From a checkpoint of a small transformer trained on Wikipedia: normalized values, hashed n-gram embeddings.
Each number is 128 + 24 x the weight over its row's rms, rounded and kept within 0 to 255. Layers, rows and columns count from 0. Numbers have three digits each. The size before them is the row's rms in percent of the matrix's.

# down: layer 12 MLP down (transposed), 1024x512, rms 0.0423, rows 875-892, columns 0-255
# gate: layer 12 MLP gate, 1024x512, rms 0.0471, rows 876-893, columns 0-255
# up: layer 12 MLP up, 1024x512, rms 0.0487, rows 876-893, columns 0-255
down875 119:067140120118111152123122110147130122136086129163112109126152111105145163152068115172131132093070139131142109146119121137155106111128117129123130112196111109151132111090106094119106133158149142135127093096118125146132114137163117153149091111111118173100124103185112134132134162088099136129161080103136172119137080136141093155112163188127121151167070116133138108107153103131104089082102121156113130134152107123164135096119119155151095115128076117101111110143142165161147146109115127184161158109176098110129108111103115183129129110146102149119135159123149085137127144097104111151105129129161103123122143117175112122110070130160151134149172136173121154097134104193155125129111124124105092100120136131145046143090090146121160156160152083117129176108152168105123139144117158
gate876 107:151086155157100109121129145146088120062137152128115162136126125136165143091146129139147149152095132121125099072110123110114173081108150128107123097112111127120152093154102119122131153124118144112093168171128136134184087169132083075108118150119164133109108128087145125173154126147141141118173098130135133194133112152133135160109157148136161128140125097155120119090118131115124160121119164072124142136136100104069103146133123127106137091153091136143109126120104130120149108147117092140115102141090152130127130144102141129123114104151109141127168105132112126109125098069110122172158155169149162138196115165159155125143142153150110117081112059104077120137101129120167090132125166158157162156107065115150120129121139109189109108148082086112156164096115132106108109116099124
up876 106:138147106073153123123159048071114091148176113140142106144158096136078124140128153135120115149193109149119131141161111193111152150158093121122136119095086136104124115124158130148134150100122138123125133095080143131095093068107201156081135147176130122152150130133104142127131109116140125103129156086144093070111154120125117131133108131129123116128090161130140103138188140132143139116129115130147107099105147128146155136107142118138155132132119107159144141117135124160149126115133145108188116129092113159132114146111130135108134140130166154161110118129128135128142126158146140133130122160124111115066106127147122099124151113130098130142102110158169147109128148128113171113124090123174096122134122095108171123089091150086149143085144175133140096153121140122121105172110151
down876 095:131119095147109128149127117140104080118132129116168149161113141113127142133132148106104125149172155126136122157122126112146156115117152109106114124090115145143143131134122141111108109250181109120126106115166137120121130070107094106134190168092133071137128107178159161162160117115146129168132151097115138163126181115098112180097123186140143146074138099108112122111153149131124141136115165128134066114095140168160119126119094132144100109155121147112141157154171123148141113141157158084122116076124158129160103133113108117076130090097124167150161112136120122191106112137119099127149140139136102121146107097127175102147143109102163118132144096104116146093078146141128125196166157145129152119133127115132123141113139142115070124133115145135175131092098099089133126105170124
gate877 093:125139098145150133110128093102135107109128119100083146123124147118154104152118137156090130164115124101150096129132179145100075147081107118109120096145140117115115119097120081118120125142156060113124166136105168134122114118125096152157125117137091119153114116132137132112136132127100154167163136145160111136108131122134133108150122117132136138129178125120077145140128134131150117100129110138102117108132149191140153113133134140109107130146145104097101107119104126137116122121142133149125138128138044119123185123136128096108128149120154137167114135137112148139121116156111095124099140131097139165086137109141099106125128126087142136087123129142118112122116147123105152044177102166139120099112122143132120126189119183125123093149132134162162134125120116142178162126102139
up877 110:154148133147130142173116143136111146141113205130116104147142127152117136145174137161109118132170146140131140161133045146133166120110113134120091151098122147163121117122139126147133177155152155142129151124122132115091124108141173125111125083133124127157112148162104098120136135123150106109139126104120121151162123137126129127124074134132127112145136140154156122113088171106100085174146141143138146138102128077143114144125086118128106153079193143171151104145141143124156143122137142092133112105147117111119124136120135154138126118099109137116167111124160156182124125138130161108179105136152107117179123082103107147124111149126139184154136129139152135140146131099162141185120132116177153120120095106147157116089148097127101147114115116118155150128178133121139086127137128
down877 105:114132112154144146142122120115096131129129216135130103158129128124137112090111142134109113159150096130110063081118096132140155153118123114135126144123137143166103160094145144122106173013150116128121161126125108124163089125152094122134114143152089144143122115127111101149154081093128140129171141119114131174164156117160120114131115115151116154132118115135140132122095110147097117168109111175119165162101132079118114117157079120165105128125112106156119076163113148117147128122115167107123164164132122152097088114147100153137114100114082150137143078135121116147128090102101151110135164089112122138122101159131137106188113164157099142145128144095143118118129116137116144144129126090159119115104146110128112104087133114164131109105124087166129134160147164125150133119086122
gate878 103:159149111156136106062143158157139166121108152102103155150122167129140120103170121128117066096108146136149124133094130138117146093126123118142151117129151139168144114067103153099113150136094154153159143114146161104165098116122155092107125135117117113102104122094110174146135109140141132115189126127070112117167126102117089139136170127127167145109141134122134125103125136109129136117112163132136131133145116108088108121111071140100126129189145130121158112128089142135158119115098095142151124103145125152135145144134092121152110107160100105119134107095123099144118107136142134139127125131082085147111168109096164176144133141146144099192124194101121128081134111117160113131140124120118148132105111076153096119119120137133163098092120102138137099090108103167096142129129139
up878 111:104102128131115149133152165086101194124123145146122120172132174113123141131118130156157080137135100126124130127118111151127134129121096146127142148105115110144125112089142095105100134143132142170149150097115123131070129095111135118127113130108142142159167088144114107131153134115125125141125150180120146098137117107187143136144192123131129149128116120101137080140115140117101102128124160117103121142159150120109133101122112095159134127122136145154147097113119132058178133114083135073159126119124141140145159145120074118167134131111109127106144108128145115157114136093120105077156073126094132149127189140138129109115116132157119152114096116078134115091091116074146120105157108127145129106149140143121116122077071129084147084068120104137139128104149109140158151148145173
down878 105:147151123146124156135199148146120121142163117130145167138164095131123060104132153130164135119134124110167147163089085109135129126125137112127100120140110155099139135140136133117140151143137108112129131140100149133110085133150102131104126172117143193117115095108134110095151094141101114129103106110115168146134141098148121129133129156136082118133126130135168121130107153152129136123114163145069125079141125153070147135134119101110138139154109136110097141144120160090140138183105132079121102159100085150144142157136120117139152089176116121110123180142150130140148155126139118101153090120134160190105141115131124117112115102089124114098108119133121141117112112153115166109122062136167132134132132158068164118119112164118100169109172143139134109137175132108121159100151130
gate879 098:160175122159123123158135151103130115170115123138129131125136095107121122150116122204176131167222137147124152145125129132111079137149149156138150135099087118142104124110099143104123146126134163092107124068137167116164124133153123151145139122119082143121104131113100125134096095145132117165109117131136146144119129182130163108141142152116116123112118136138099159167153135134139125157167166162130155176148161146133118093086145086168155122149135073166110146103130128142146143131126106134101126121103173151119133102106117163144139146123163136142124118145139149156117081134128111096114118125131165130089158107138160124089091169163128090177116126153096104129153148119128111138126125149104131144146118152153101108160109095149142096123148157092143097139134177125095114128103138
up879 108:112098147158087161174162158131121131163137120133074164155162095114093138174129111149147137153173132106092090159093098159132093154127133113141136137130103098140158126138071128151103131131123136101070108083111158141131103140126133158101132130125131141134143103130138140141097095173163147124106142134189129157087139122146144087136143173158104165082080126155102096142153131143133166136139154165080137146157182156147101130129131123151125076112126078169126155108140114142113136129137141156082168110105146132106123114083142141137092135127156166135115122137113106146123105087120119091168116140155120126104122124058147156085131104144097084116131155142087103112123150130124145133141123137130119162114179164137116128154106094134151113174122137116126104148140140132121128132122158
down879 097:129118135121170109139135144127146113150115123140125124112112142151122147148118144094137113125091152126148129126104132139120207161100151122149167148145132154176123100108121157088136147059177080160162146166155084134104133148113132146108135129151147142128115104114169117126171150126142113087126107151130123149122131129137131130129153163088145138146137149108126142162165136145067140101126135109124112116138103149111116170114090168130127123084094120070131146125129118089127117112141104128087188145125110114165134134136162126146146135144169179125089177139110081138125146170139097115122137174119149120132103150154120131120142106109122145096143165159134141165143151111155105108130075071178114125111152123111132113092083157115138151140127120169108100140100105110191134105146105
gate880 102:150087074139096133139124129111138141158118110109123142135092125137124171163146145138134098145131121156126142159167131103153148121109115136128126132127128134125125099115137135156058106139117111136123123128129116124120150120142150188115150125153165135094155145204182135154122141179127153162125141097101113142108183099139119085163105105140143142133134076144097108130115116126099108099101100106118116149089126137184127120124123113160121165089166112165136123144112086116108125099105124181102129114134102137163141181129146128138136150171151126108121123149103138100111078121126147115094135130123137096153122144129106116155160138152118166129165095129129129132114145151115173078180110164165110104116149202134107115119134194097134131109088172108144086090143118097138132145142123
up880 094:144141152093066114129134162101105129125147154125107145146091152138137080148123136130143137152070142120197124140109144152146113165138121132139074135141116106183144136120095101087078124133161134109147171136093115107133154155125119137101149137111123143050107147196131149146140163156068136154100143105125116140122162134126121112126131128153129151154112139131084118163132133149143107079151143150085164139117133160134086138098117117118114134126112136157147086130159123130098121115135154129114118106126137127119167132135121133164108144145178131115178088110128124088166160105153136113135125134105129100142110109142131148098085124136139123098132129143114134129181157146082119110130136137116148131146088147163107146097137169148127120115117146124138111101155131113104146185117164
down880 104:130109112089150123114161163174141162140147129132128147100152119130113163132126132103137096117150110106080165107129111068089128120118122136142093094138126177083093104153147141137045142136080130124100147153148136123135133158132142125100138151113138149119163192147136099137125121148165161136091111106166138125112127144178112066154122112139151126116116127100126113108159093118089135125123090151135149146093171123158117093144147105145197124117111150146130156136099089114162120078125167153118132148109134125144111136114121114097094066121117113103106133182139154150136097157136120127143104141162177105133128146122098091102138140092127109144160104131092140132128127103108168149125127115140141152111145145135200165167106140105152146120115127158128145138155103128177123182140127
gate881 099:140107175138145122125118132099129178132164125138096148150123099131151132122126132109116115127110153061144152095078119155139149090119142128108128135154129118143088150083152101133123168132121125107136124178153100080120130088114124173101138138184135148138112122127159130125089139103121100148129139155111135119174117057144134127115137127130116127146075098141097103118129106139109094151103140156111160118159099085080131164142112083176142116094139122155141135165127128162124108131156106146129123105105143172160069097112137127125113135136130159139123091086152115139149119074125121123117156128129094104114150118100133146104166116145132139183119137156120141112129104167189134144111102118129117145127160156155128106100114096137128147086116112082139141152115170111114116166114146
up881 102:134117159157160165105138159113142153139105134183116122113151094143135117167118129137125123085104129084168157162103149121134134072105147144136116092123139126114139160131123170133131145129114142143148112149137117121076136124159127162117132128121143131158084139114132113131128149129140125166139144117080121109126125052111131100138146107113121139142098102132122161125113102133135114173136099143128124143124114109129157119171120116131110117053120155123142140139161116108159120118211135117120099099109074123094047128104128127157142097125104144146103123130125096120095135081098111116096121127119108133175166148129129135110172104128131141130107095143143177114118148148146138132153110151100093165108125153114135071120185134096080129094082166119115153151141150151153119126130091
down881 090:110118098103127107135118134164135075144159119160152106128111138095100113097116129151099138087177127151126080106121141120108144128152135130164118159140113186126149103190113080137121143000142156182105119143121151137115114121108116156119131095099177118127134091158130147143171111145161109138114112107144094135121133169120140113159092140147145119137141129119143130149093101110139118120137126121125106159107143142143119097112125146075137160144121144093122128150157098140118112128096144164126158119150145156138137112133134109113141140158146112124104107138168129135091129129120151136115101114116162131097104152116145148127093070127163118079091165118099110166113128084104118131125120168135105098154166127139175137103134149155113119162129132180105126140102163151127132093134157
gate882 106:139150130158167132087139141152136130111132156111186147141110117147161105114147146120126133112141188107174102128148153131139097148091124117102137121115139158119121134133107132113095114134147154114147156146114129126143091127119089154124104105129148111117118122112128126105106119133164085127113108135115120117130145142128102125149132112121176144122162123119150165132146154086084163092135161160127094146101099125184117126052132114187146135137130147146135156128109141134108146136126117143143081107133117138123150085132121136168104138163120100134136142136145129115136126142145139154119126093111110095088082096110152144149161100141128110157154138098095151140108107093109125115126130145087134115154101169132129105126131127127152123118133147142097146121105131171167123090149125
up882 109:100184153159125103083123117165139097115116119142165127133127125117116136150147156177116125116152163085193137090117160101136090100112135141140096145118114145121111136152168126080131120128132142128178114157104155135119131099113078161120145083118160130142144158150110137112124128163172119151126112171104151108132131150114131110122106104097132111139162125131115083157160165114133106182116158121129088156108139137116134118120126129132139160098113115160061164111121141115118146122144140165102116125139125133150141101166152141114081140153084102139116147160115161126122137216128119134124148107111133140146091141128122173192131138092124144143127128138097120149181134143112104137158127106159138132122136171134100111084185128119146159136148158152135128119156119138122121141112110
down882 110:128146152160158130078087130117115126155126123102110103096131131135093128121176119085085103142158131105158096123157087146137156173121092147092097114137116155148130137164124130108116139143129146128144153182134109142131082132181081121113121130175137121129091122154115163127134146120117146101136082150127159146100133132157171128137142114144119141090120080089111128116096135157116113116119111123116073079092146121122119126156126097147130090106135124125122121156146118133104106133128117142137087130114125106201120142098149151115084097135116091143130125147130124139172139120147105133102130121108107133142078107130148167125131143134169123126149159132102119108145127121129151097158088117096195112152153140104110187103107141160106115134126176133112091106073105127148107117171150
gate883 100:113141126119142155144095108109111089112147101125136148141144120145147090131152131090068126153094137162108113149147160146111095145119130147136129170133124152137105140134131124127138112119168092064110163206115101122150146118128133119128130110090157071125114125143127128132132151132126136146150168123156111143112138164123073043137109131123078142111100101098106126134145137183099134135143120128164190123141102101121135088118140127139107147183147133157104167157141148169136096156117082144123115126126113092155159105135135146143172194108144117140130110117119175155146153164115114117108134156139136098129160133109108126153156099142135088197156135131104085173166087170118097127151180126118110135136105131119096157133122113148159166104112120143123147163102154105131113116099121
up883 099:078120105123167157084130126109112091147119113141135125140110160152143124120143139087145138148142133132104144108156141140095136142159137090161158155137115127139073110123082162130096075140118085144153099156126154130139146122136128135133105100126103115136111155136147141099126143163128098152102134130163132118112132164120127083121071089144120153145109105118113098186155140121104120095146132139160131113134159145109134111122135097124102131190154118168153115162135128118117088145137093146102090129136133131137171094109098126116171185093151140099111121149117165134146132157139129161122136103121120117123101156130110127124120098147110138149156135160121122152124136106130130124132149125140130174150112165105109147114128072100126159102128160061123118226135145110120118139153124
down883 083:173125143115110104094139132129125175119175151175111091152150142127128151127099128145162103099128156111141157113119124136154164135125138151116109130146106132112171139123115125143157166000117143131120118081110129157142108115118125167122109183116128141154138149115129111131119127121122108095128098179091120126166078105118145175077144156137186132125143162154112140105134134110155130147120158064099108122153159131129116137141102156132136122113107140088116108129142109105136150109122178122140147129124138122127120170146143129160087058138161134139125171134130111112132147064143106131161096142093120147140121108116173133106148157136124121078087151119131187092094153101124108104120101118114158107115128117143153105121112154106132102140169109148131126089163104120126127152099117
gate884 094:134107112153150154095121145132116135115120140107153126156113128150114136167107126129116103149142108122201131126147110148126126160123134129080141113131152128127097111154123108096165094149154102158126092138080145154153097126112079109125136145103123139066112118135141098105149132171094141129148118121152142134136113130162112125116130101129178140118139130136136135139124115112106124145126175126154128095160105145163110140145155137108131128126110086151089103091154143109150156146131144130157132117107121129110201133136112127121110149168118143114174125119143116103129126054122131108140130090181092131116129155143157115128148126154140137091110105154092076107152133111129108108136081167118124147140106146098137147143131185141139114094105168133120102138112173156126145142090125
up884 099:087118122078130112067140124136140106180105118127157117171111164123099114126187107124091095114103117103111162135107167122119129101118121104155135127118142121107138046141169165130142077104118074130141131121135160133144120136164098096128102091115119114131105153128110122121103126128113095085115152150096122086106113111081089144091139114124119120150171144100131122107135139172158136158171130127142116124123067133115176122101155144107161102084113143124146159159118142097107106148114117102147151081143156167130125140127122128129117139121135075082127155127104132099135136132151153127134151103125152139125110138137100145125119094066122121126113186109128124085126125140138168093150162158126071181160093140125114147146178097136151130103167142110096126136113125131124150124112129
down884 100:122125125143126149135107112137152128130125136151139104155160142098151102127100105132130166153139129092120144101133124134138150106136122129174125162106118126141148124142152120149147100062111128124096113108138142122162137125155153128060120135101070102060130137139149149142133151134097138120138132132134123155098091137144079140099132150120096160105169150125104134134164166127186118149178105144142120147156182131109144168112164085095119122104125124108197121119149108114163116175119167097112140089097130142141053150119156112145101155118116117110128093148137122125119129159154123098131112138135105112156136146121122151138117113084083120122111100086141149136115087147150147127126106101162138103153121129135136160077146107100114154118140151110112110145084112107142132138087107
gate885 094:111097132104142096140104156166122120149116147139170111085126090091129180128135135112113167141099131127169120102074146123121179126133125131100170130096120153130126097142101154151151076134096121118142148118127082120150116131088106124104126154162121121112131139136166166110137137115145158141135170138132120133112138108118116136110109128124182129086194111129118139114113106142163134123092137136125146170142146091067113119147131106088175120116124134123109122132103120093144097122152113138140090122129143156126113107157143177121131118110131131098143125117129128092151128115129081091139131126161153099151136120131220129122139115157147152123059120105151113148081150097124111170133134148083156166158120091172136133145110133163087140099159107135138142129097118169107146140170160
up885 093:143153151128091124132140146140115159069077178171108138090099102114139108137133104131090133123099131112133153099114113118108092124169103098162133129141129180122185109126161117137099116132098134145135125123084128121140120145031124107115145157094131130117137092127124098095141123121123092111160127116115133206144145121069102120134156171128133103118133128118121165134135161149167101140127152136133121129108123109100149142163116139140115130203123097093060100107127155141118115124115128101148111138130140135114143140115145123134121118114126117128115134162131082125157102115171153139122133150128119135115083116133131141082115084154145093093095140167126121138142130111142091105105129132145185097102088143116101112111123128156084102176128121174094125116152123143093133089161110
down885 104:083120118107103169094135147129076150097137131138169135123128093122110194148222158117108153104131095117121132121096132114130097094157118153154139119169085135146132093153138147169142119091108142151122132150136119109126191142200115134133108115141128143139106110138145155121096175144121165180161155152148119099125110164110119122113121125129128154150166114135127106104126129107120087153085126159092154182091152120122116109103165098113111149123134135130117121090147161113110140119125121143157163131159148129161144079101160168168111129113134145154124113139127156118122084105103081110157109155116125123120129155097087130159127107115119123135104144121140130109130098159133099077108138126106151133103110149148096136137150097132152125126119111120109167144095147129101088104132120
gate886 105:139137154119111088100124118126148113151117128113136169142154170151116173119116124131108139131143132123125179146158158154149107135114090178098118174117123189127119089147092124114111133141113103150097093145120105126115156154106127128123163153137180119114140123107102130132110127122126123089145131096117101157140153142123127106145097074154165127123099145104111135129157137151165119113130170099128123160138130128160108135146134116094139121081178111161134131099111113111155091144104098118079150143140098131147141110100140126134069113105084098133128170140135085163148106126129127124108111142159140123159093147162130153148157107125132120093131142133117114171153148140141100098136126138134123142143154132115144147129137136080119085138173131164114091151145125158133132162155145
up886 107:149144149111116174128125181091117105132141155126128135111120127133115106121144102115102111158110117132130109123140093150123137099120135143124110105123119118099139101144119153159143131124145145136162156078108123092138138126171110124145125122139121133113093163100137149111102124130159144130142143177167122160114133082104136156120239154110126139073135113162107078116133126147069151174127092145098120138097096112145091119116113121152140103166145167099095127160099122177117097125152159131130098159116096145159125111110122118138147135125137125142117164122123161137154153131125190179162158119112092149094147123122132137121094099113121122107134110142103095121137135116099075134148155121161095108129139095139138122138119098091094131113115162161130139124098129151121116092119109
down886 099:156137125111137126127142180088156125114151109089119135100160152128142122095104094109112069146055137136159144138154086101091121135094119142113088130129137109127131158169116133122104105156108104162142109147133132142102101132094120118154152113095138142146136114075112121112110090066145123096143084158149112182089126146088086121117115133115129092131146149105116108122153132135104078126158122130105125085083106098126149146133119136162114135130138085147085092117129142140123108135152115112095104115108060133143121135173149085093131120142095130130105144115122170145167141090118163079117085127153131144079135108114143132079154116116121102134120142095122167138147155104130136100140154147143135110118141098165154146120082148098102126138127107161117106177142141122131139130079115
gate887 110:130104125147108135116128140110147170168142135139113109129101109161140154152079121138112125171169147107146129080145131165097114037125115127153115097116114112135174131131137088130149191157131120137129140116135141130167126115111113141113119147113149116148079108148116094140127122134113155125106087102131117160132120092177121143146170145117108133116109162184115090110145122136138168139178130133155140132144121120139121141155131123151116131128122160163149129116102120138144073175121122104155138134137156078097151118120152136133167146135097118119131172186141189111150110074128136124142124133150147113132172154132098097123092162118131102141129104128140090122084136127106096115117121105128147110157098115139148142122101134162126094162149112161149146102111137092103135130144096
up887 110:101141148152133153115144164114117090073184136116137137159160145158133144125109112094159133100114137163098121176099128129140130168135128104135164144122123155116092135127097102148056133142131155145103099082118119100119141120121123121107156165090150087135102170097124175116114134149113106102116154107127140119124146168133156146124123116117137096129155111144089151133131135168136148114103130145107105127113154177122094101126105126115144087141149121120151144111154130126144127141144127107123143101126114163139142142117094093123160132108083134094131116089132118139128163115142107151155133130128057101144102163089144164111123138092118135141138159119163196183111106101107112160117115123123140125067160066081164106101107137085145147119160142139132127169129100155174120149134133
down887 117:129129133123143163118094134108108107123137131108103099182124130141109154140177140113148161176098117113134088122117102108130120158121105123131129077154113137157163087147143106136131110036126143108099158146134115120122144128148118125149120140144104160123130148072161144124120112066095124107090155123120130138143103117095187138110097079143131119136164126116149148128126147116177118119132139158147158092130112127080132116125129117061168092131158101124178137147154138134099124133156128144122144129103111150121139130118141121104142160145123093116128143132141084126126122100157121127106098135133148120153132131108106131099103086104130140076111140141118156121155124130148175137144114122117081136138121152153141094132164136109148128098143126115150150117129123132129072142117120
gate888 105:153125141084107094132105144130145122119184156114145138138127106157195134095123083124128109119128151094122097124109126150075116121120149111140129093110111125113120107127050170099127108137139145107157107103095144117119071127121065160137113147137163165067135131122123123137138136119168080123147151089150150148173104097182132118113109139129155087170128139144147180085094139143137130134172118122111150092116124175154099110121145153134161165104114104136134144126109137150166126135095143173123154094169142150115111152175113179153119124149116143117106155150123110107138091119153110146130162120121121127095144090085153127144107137168113041146126129140114145087126154124112111149115099115141137115155124107137120171139134158094080111153128095132137131161128122135109171093107108
up888 107:063130116173117122119111130145125108170135110136129147142092141076058114150126123117130156124105142181164055145128144130116104141149164078165149172138113145163094091092158145096135130135111166133170145090145138092091108122128148113133152133085142104080139148130142176163120162161146102107137122133121117117099189133140139173106116113170115088142105170173129132132172122107101122153124130117138125140107099089145142117080141109102111127154142108138152109109084161146142105123160104164131066162138135109161101096112091112122152149115114082120166137103133160121140140161147150109171129103117115154152127128117104144138154095125112133090146102138109146082126095126119113142112165110099145128087083154153133126115139136149147114113133112119125119143085131148089135112212132
down888 108:097120114138163124095116113145138134158130109130144133172101106149097138130076085145108169135146150140188101156105122128095120169107157134108124146135142141160091120115118119126110126150114127128156165126132092119093123148139163154123162115119120109113124089146110120088152139111181148140137139130119122136160176133127134148123104133133088131180093105131121155074142177075104112129154146167156125141141103124123070118128101123135140113126108078129114128109098141187133124144112145123115121126134136141124140089084151168113123121126082122162151130154185134099142154129139140124160174110141088158150141118158126117129169117133133135126146101117136140075112108133122129100108135103124079109130137133129132132137122135150157141117097079121187149117133138130101142110164166
gate889 100:114128108150126147143091161126126143096149105140145108091174131152139153113136135106144149147138106135118147135117123126146092145138131103152129103117142162103125098130108145150149147129138069111129111111153139098141119176123130106150113119102101086099146187133123128159111135140162102136123136149121125149122119182138107126117104077129165135143131071143124134129149096095106139168133098135113151123088136146127134143109136116127120167179128110144136190128110125126147153117174145120114116145106150100123107129098161084141116152135083124123092108090146142147102098136131133169154115146155138126144150142120152118190140134139088114107145123084110150161121138123194136143107100152115108116092140129119131071146133130150125161069113154104122154161120185132117126118119113
up889 097:102098107135133166114135134154132100156132084143127084138108109140159162110153145151136163109151136122131078136148145159118063128128174113147127146122121138127118109110099108116125099125135108193108123120147122137153126114102138115140147104150138077102126124130145176129110157155150152124136099133136136137145130152134150124107151116114119145154098144151136091167130138116128119160085112158096155108123100115113143148138176139140114105144127160127136124128076120151098111103142076173121130136136144132149140119073108143089094187114137147129151114109126123146117116151125108196104145180119142106133153130139120127139125110148129123129114076131150105136175115156118107103142133128169129129129135097132142109119111133146168185110076094127101095151063135104137123115162171
down889 101:107143117134160122107166093134134148170133169171150137125142125141132180084125118143105152133122148141139133117110153112095119154192086132141079106117120110117159123143136104132102122194130131158109090151142089130099103107143132134091142094109145139143157112119126101155124107092119108121086113148112113130148130115161086158156139135118115119148093126143156125121134149139110147101183097121096152138111151119096147147165133132118097172131096102140045142103119126107137125133141163116119114151095073107122114140169093131151182072123099150135129119104146093127165171128126096118121145161112134144110138100140121085122115119147162140126138183083147124092164138162135121136156099134118095173111134122129139114108142117191120171167174134119104111142193120163150154090125095
gate890 100:106134140093139131128090085141114081135100121128126109124099114083124129133113151085168112177096147072118096163133102092164138149098140099093138119104096120152145106137109169082127109130128168166112116136097133148149110106135149100126162139090155091115152187125117113093111149130150126107124101128103155105090136095095115159154100133126141146117045153126096117166203094139152121134114091126134101137142159115136113164125170142144120071128150087136119131141181121155168118117148100108141142108096126123137111148143103102120127128136129121148104138128113133103068147105149176184084073077108149154121127126115125121126141142114126078110135135109130152129135111135127113122124149149117140115134138143103120083139165134161146124155150163147141102082094143112141124152118146
up890 095:081130166148168145073118132183165107136108113169093161151113125103145143148104094056098128119144138112173123227092120126112147123125120138108102129117140119122148149163125120095086107114097088145102119144107089139150172166124147110150138077131132121095121105098126116133118137113117158161084150146121150156084113150158124155127137117106140170151103127124097105121141082104158107136113138136127100108119117129172121168145096131146142108082143127114120089150126097133113120135155124099113112105118139138145149127109123108107099114127126107099088157104132123076132126126123140097118140176111140164191118121107127131185138110106151126162085161166087085134125126124131122122141123159149114129108106117131116156118152115141121148079117147139142115158190111108145184130115112
down890 095:155110084125135108125103134088124126094137139135126123136182122124124103081143091144186144141171154101135107075143170142130134081106095128166147113128145178124130150120116099118093126018127135127135140128123113085115125133111120124178125101122135144100096113141124108134150106095088120091097106130129152176165107156137148114174165140191140128160140154088160128133118113136124127186150135143116156104120103124123142102112104114123148146097105168149115138110136087150102101132126144098123130132119129130163133168099127134154115162124121156110133178119152118195175109128128108120156085132149087154126115159096124131113139132159166173138103094127102139126182122141143158149147151077144104131151094125141127146131095096157138132101114132133091105111153110087149098113149184
gate891 100:124087108108103105096142155168128146111109131198165114169124130134122149092108110147161119109138122098130136129127125097117143167121133117141142137126083135092112157118140167164110139124131122118136154167157137127177123136158132110122110109111174109098088133128145134154153116196073156110122161115162134104150102170122111159153142082130123135104067139154136115119077122151092149115114128142110100173147116129116133125115135107048178115117139138112166129109139126143170098157147132114120161120105167117193110130121118107090109139120125135130132106129147129113121104130131115156157162145163127130139130166126105127103151153137130122117134119111097133146123170143158167142147163115138130162082126129134113140144112132156118123099116163119129127113132131133154116169096159
up891 090:133100133114122094118136101112140156120098125132122143165129135154087146134128126071145106182053122053136153168113131112145149142174118092166164144153141145177094118119130154134104066132138116144135121133110093143118125153122140109104114113150124167082106119116135103164116113099132150144138135155131121128123089086122086143116169112133136165107096100139127130113145107143116157156107143130092133171094161136117125129098096172113130145090108141111160129100150101138142122157105101126135127136103141118117094107098126116111091118119058116133136101091094101118103140111132096099160107174163111107142143158165157129172120146126125115121097156150103112158138168131138109110149154137138114130125148156105095142123108121149154128122128156109137075071131157141125109110118127
down891 100:157127141141133142130143161155141115163159140134150130123115101110156082147118137146141180118161104185096074147116135142119106071150107114108094119098125112098153132138123096141163128082113150154111177130145169111145145139127145151128135174150141104091135132125120180120147102121154123126129131123124106129115166160131138124108115128099130121117120118141123113167110123097146129133132093123160133082146108092178101124151152107165102075126144102111116139160108162166074139144087142140115096149157152148176123112130123085155133117124150085136093159136162109144120099108094122142098144138087114113109139099106150124121143089126126099137147130081142149090117097125175151142063132137116110108143111116107161096132107144132111110132142091128120163141099135118132144118126156
gate892 096:114148125143098132156098105123106120126094113136139081153125149105138110138097151171155117121107121109126128119106187092080130127160149124103154102118130125143134114115139117162121175124119091102153132121139152100145109147099105180120141124091069128138133132150127116139122085120094153107158123155077184123083146104115097148127141158118179143111113159098125120117150125176104130128101063132106100139089102131111166130126152081124131128146145145153072120143109149163138141133131132148152145145154137115129110171145132147089115127133109119130128159159091165124130123130138091107114111136155104120121087132174096138139159131126098140117171144133134120077164123149137117132164153124117145087133150141113111144126131153144144142116148113109104133114157144135105114157114131
up892 094:123141119146143126118112118130117096149141131140118170129122132135080133127119085162111131113138128153125145117090134128131127089110089153156145154131146101090117131152131115122091125135109164139130103137146079158117115123192152099137141126140074076104086129126140145113089128162116114154129189140170103133106163108127121151120130147134123174129060078138091112150106160136090131109127147146124132162156133139139107142113124132144111132094166139160108190110112099131157131154128123101132131093140076146151119127118162123124152094129083134130080128154130133142122128148137117099189105111181095127162141165117160131152136105099119114130109168167105081107135129166123145155142138111103120161127146167136166145135148150157093146159147081151134148083136139145165115083131141
down892 094:083078094131132118112113119154169148082095104125125094115109141132157102104137146107132147151118158117144170143151132180127089174138170159097129141057124143155131135110084171145164125000110159129099126125142150144151098107109149127125132132098115135088135148110107137121147127092117130080115163102092108109142115134132127149118150114121114130119141167156123165155123102100124105159128113143160099115161125155128182127118117153102138084104113137145100106135152113135116135098115151155140098097132155117141184131105116124119122164107147094141173090094159124116158162105109093147115148178141132158113110101134141144117140153151114124144120105114127110112115136117122155097121127176138130113144134111102113125107148127157164115078144135114122124134098095100122157156065117
gate893 096:130153113179081171137157150179120138102115095133124134120137098149160120097156133138142096098098153082167116110119138099122132140147116129105157109112131132140120106136114147146109096140113096079148102118147130158130154095111084135124120164121149132142158151145117129137116107135129132144163127122153113133136125114112123102126101115110090133074136140096131118103153093144117178107146129161162112080115120137121106132136116122120125114120120115067142136114126135155141129129143075106158123094131110125133144157095116145157154139156117135134132162118119142100127145136143138116134101143143107092195170128125195124134137188137059099109146115173128145162118114094126120090131135105140143136148132109099129109096173121072116126140145119154109090140124117168144123106141123
up893 107:148177133153110174184159109154133115117100067148124137148108121180145152106102130159143123089117085141168140131114145118146132127139146158111146175111133101135135119130157150127068122134091167108133120130131135133168140103098116175075155141085141129114133114156125144156152137164127141122178148066123118101088119129150140136149096125092123147080145114144107123105158079149116173143111113143158093115125149144147114110129131113102146105120092116079159146123151145119172117106153109136114177097119094121128157157107125140149149141152117107116104141105114119092141117171109130087108132105146142090137152138102144148105152189201117120104121140179160089195098145107115129098129105125148120171122170159124119114108158141144130124116165152109082109122122122124157128150155129